{"head_dim": 128, "activation": "quick_gelu", "init_std_qkv": 0.0274}
Each number is 50 + 12 x the weight over its row's rms, rounded and kept within 0 to 99. Layers, rows and columns count from 0. The size before them is the row's rms in percent of the matrix's.

# up: layer 5 MLP up, 1280x256, rms 0.0119, rows 598-608, columns 64-127
# down: layer 5 MLP down (transposed), 1280x256, rms 0.0116, rows 598-607, columns 64-127
up598 090:59 53 53 43 45 65 50 76 64 67 48 57 70 53 39 41 48 45 50 49 30 65 43 37 61 49 51 68 58 43 51 48 43 53 51 67 71 31 47 51 42 44 56 69 55 48 55 72 61 43 32 35 40 45 30 60 37 44 58 41 69 68 49 34
down598 090:25 61 66 25 57 50 33 53 40 49 56 39 56 44 39 44 51 63 66 52 42 78 50 63 38 59 60 48 32 74 64 46 60 45 47 37 72 48 51 48 61 48 42 80 53 44 48 31 62 48 61 40 44 45 33 59 42 54 38 64 42 39 49 43
up599 079:37 41 58 31 65 59 56 44 77 53 55 46 55 65 36 57 70 64 50 56 39 59 46 49 76 65 55 72 49 50 45 49 73 30 41 39 68 32 41 58 32 41 43 49 38 50 45 48 33 40 30 37 38 60 28 52 51 73 56 44 49 60 46 28
down599 077:48 57 57 63 36 26 33 42 56 49 45 62 41 32 70 37 45 58 32 47 45 51 53 64 46 50 60 59 40 48 63 67 58 79 46 52 56 51 39 38 35 65 41 51 43 60 38 54 65 49 50 54 35 66 31 40 36 63 42 96 43 41 33 44
up600 085:45 48 47 36 61 63 50 50 53 60 50 56 57 42 39 23 62 55 54 56 55 40 37 42 40 34 60 57 37 50 49 27 64 36 50 56 57 56 52 48 50 40 28 51 60 48 62 47 44 53 38 66 57 27 28 40 52 45 48 57 72 57 62 50
down600 097:49 61 53 46 50 53 54 33 41 34 40 45 49 56 75 48 54 63 46 65 34 68 67 53 51 43 57 65 44 35 52 68 73 34 68 45 56 41 56 48 47 45 47 45 48 50 26 57 46 44 49 49 60 36 41 61 53 39 29 57 35 46 33 45
up601 077:45 64 49 48 65 57 48 45 49 29 41 51 31 48 54 69 64 60 53 40 46 66 60 34 58 67 57 39 79 56 35 41 29 61 64 44 61 43 51 39 71 39 65 36 41 52 57 69 76 66 51 48 38 74 65 49 62 57 47 68 49 40 55 52
down601 082:36 54 59 62 53 59 69 54 42 47 35 47 62 64 51 39 42 64 62 43 43 42 24 50 51 21 54 48 54 32 55 51 41 39 53 58 46 62 43 68 51 64 73 33 52 71 45 66 36 53 44 25 52 63 34 43 38 49 52 48 59 65 64 53
up602 096:40 55 56 59 26 50 51 37 81 68 36 57 54 48 56 34 26 38 47 39 45 58 33 55 63 63 47 41 44 56 42 57 48 62 57 46 39 55 28 50 75 43 46 63 23 68 58 42 55 67 43 55 41 61 43 67 54 57 37 72 63 46 50 68
down602 095:99 58 35 50 51 52 42 38 42 57 55 70 44 36 67 45 61 47 38 64 41 55 47 59 52 52 55 45 49 50 40 64 64 66 52 54 32 48 55 48 53 47 58 52 50 62 62 42 55 56 46 46 43 57 57 32 35 38 49 58 48 56 50 46
up603 083:28 81 06 56 41 60 48 61 37 72 47 67 42 46 54 30 59 51 47 46 41 80 39 36 44 43 61 37 62 57 49 72 62 56 41 52 50 58 59 50 44 66 57 60 65 45 63 48 41 34 53 62 43 56 54 45 70 67 47 65 50 42 58 57
down603 087:82 46 50 35 53 44 54 56 33 33 68 49 58 32 37 57 43 53 63 57 39 49 53 31 53 40 60 62 58 23 39 46 30 34 54 56 46 45 27 66 44 55 66 59 38 67 34 37 36 39 49 64 44 21 60 37 65 56 28 24 47 53 63 44
up604 101:41 47 46 51 47 30 47 37 34 46 57 49 47 56 54 44 53 29 47 40 61 35 38 53 46 64 54 51 51 51 60 52 54 39 55 49 55 31 54 48 57 62 26 46 51 40 38 50 54 52 43 45 44 37 54 38 39 46 74 65 54 73 36 37
down604 103:25 61 72 36 60 40 59 43 65 34 50 57 46 40 57 48 37 57 47 73 44 40 51 53 48 44 32 53 49 40 48 60 41 31 43 44 51 15 52 44 46 41 41 53 51 43 42 37 40 55 50 46 43 59 54 41 52 64 36 71 60 39 42 56
up605 112:65 51 60 27 40 65 58 66 61 54 53 48 48 50 57 44 15 55 51 51 74 37 71 84 38 44 30 44 32 48 24 46 43 50 56 57 34 40 34 53 37 39 49 56 42 62 60 58 71 63 57 46 42 55 55 60 48 40 46 51 43 48 44 50
down605 105:75 48 35 52 59 51 33 55 50 65 44 71 54 72 45 53 53 49 59 54 70 60 62 54 46 46 29 56 54 56 42 59 55 78 51 53 59 80 46 52 63 60 60 27 47 59 50 30 66 52 40 44 70 34 52 60 63 58 62 33 51 51 56 59
up606 125:50 30 43 22 30 49 53 52 33 52 30 27 46 28 54 69 81 47 49 52 47 53 55 54 30 35 36 36 66 59 55 65 47 54 65 61 75 49 68 56 31 47 38 54 72 49 59 57 42 58 67 49 56 31 41 61 39 46 55 57 55 57 39 52
down606 107:70 67 55 38 67 39 39 36 65 58 41 44 65 75 44 58 51 59 53 57 66 61 58 41 51 55 56 56 48 37 40 48 37 30 31 27 50 49 28 86 37 55 42 41 34 61 45 55 57 38 49 37 56 42 36 48 54 57 63 54 50 54 53 51
up607 128:51 48 48 69 46 44 60 63 63 64 58 59 49 42 43 60 50 36 40 33 39 40 23 22 63 43 47 67 49 47 49 51 43 33 47 44 67 51 58 69 31 61 39 44 46 46 55 42 30 41 49 53 57 54 53 25 39 45 70 38 66 67 44 59
down607 116:59 69 56 58 60 38 39 60 49 57 50 62 50 48 77 53 51 46 43 57 60 57 60 72 49 52 42 54 40 32 51 65 51 69 63 35 61 20 39 60 58 44 37 39 43 36 44 44 63 55 49 60 46 54 40 58 52 62 46 81 43 62 46 52
up608 082:39 64 32 36 14 52 46 54 52 62 58 48 43 43 55 37 38 35 50 44 22 51 49 47 41 45 38 25 31 48 45 61 46 42 48 32 38 62 53 57 38 63 50 67 52 72 47 32 44 51 47 65 27 63 28 56 50 56 47 53 61 38 45 54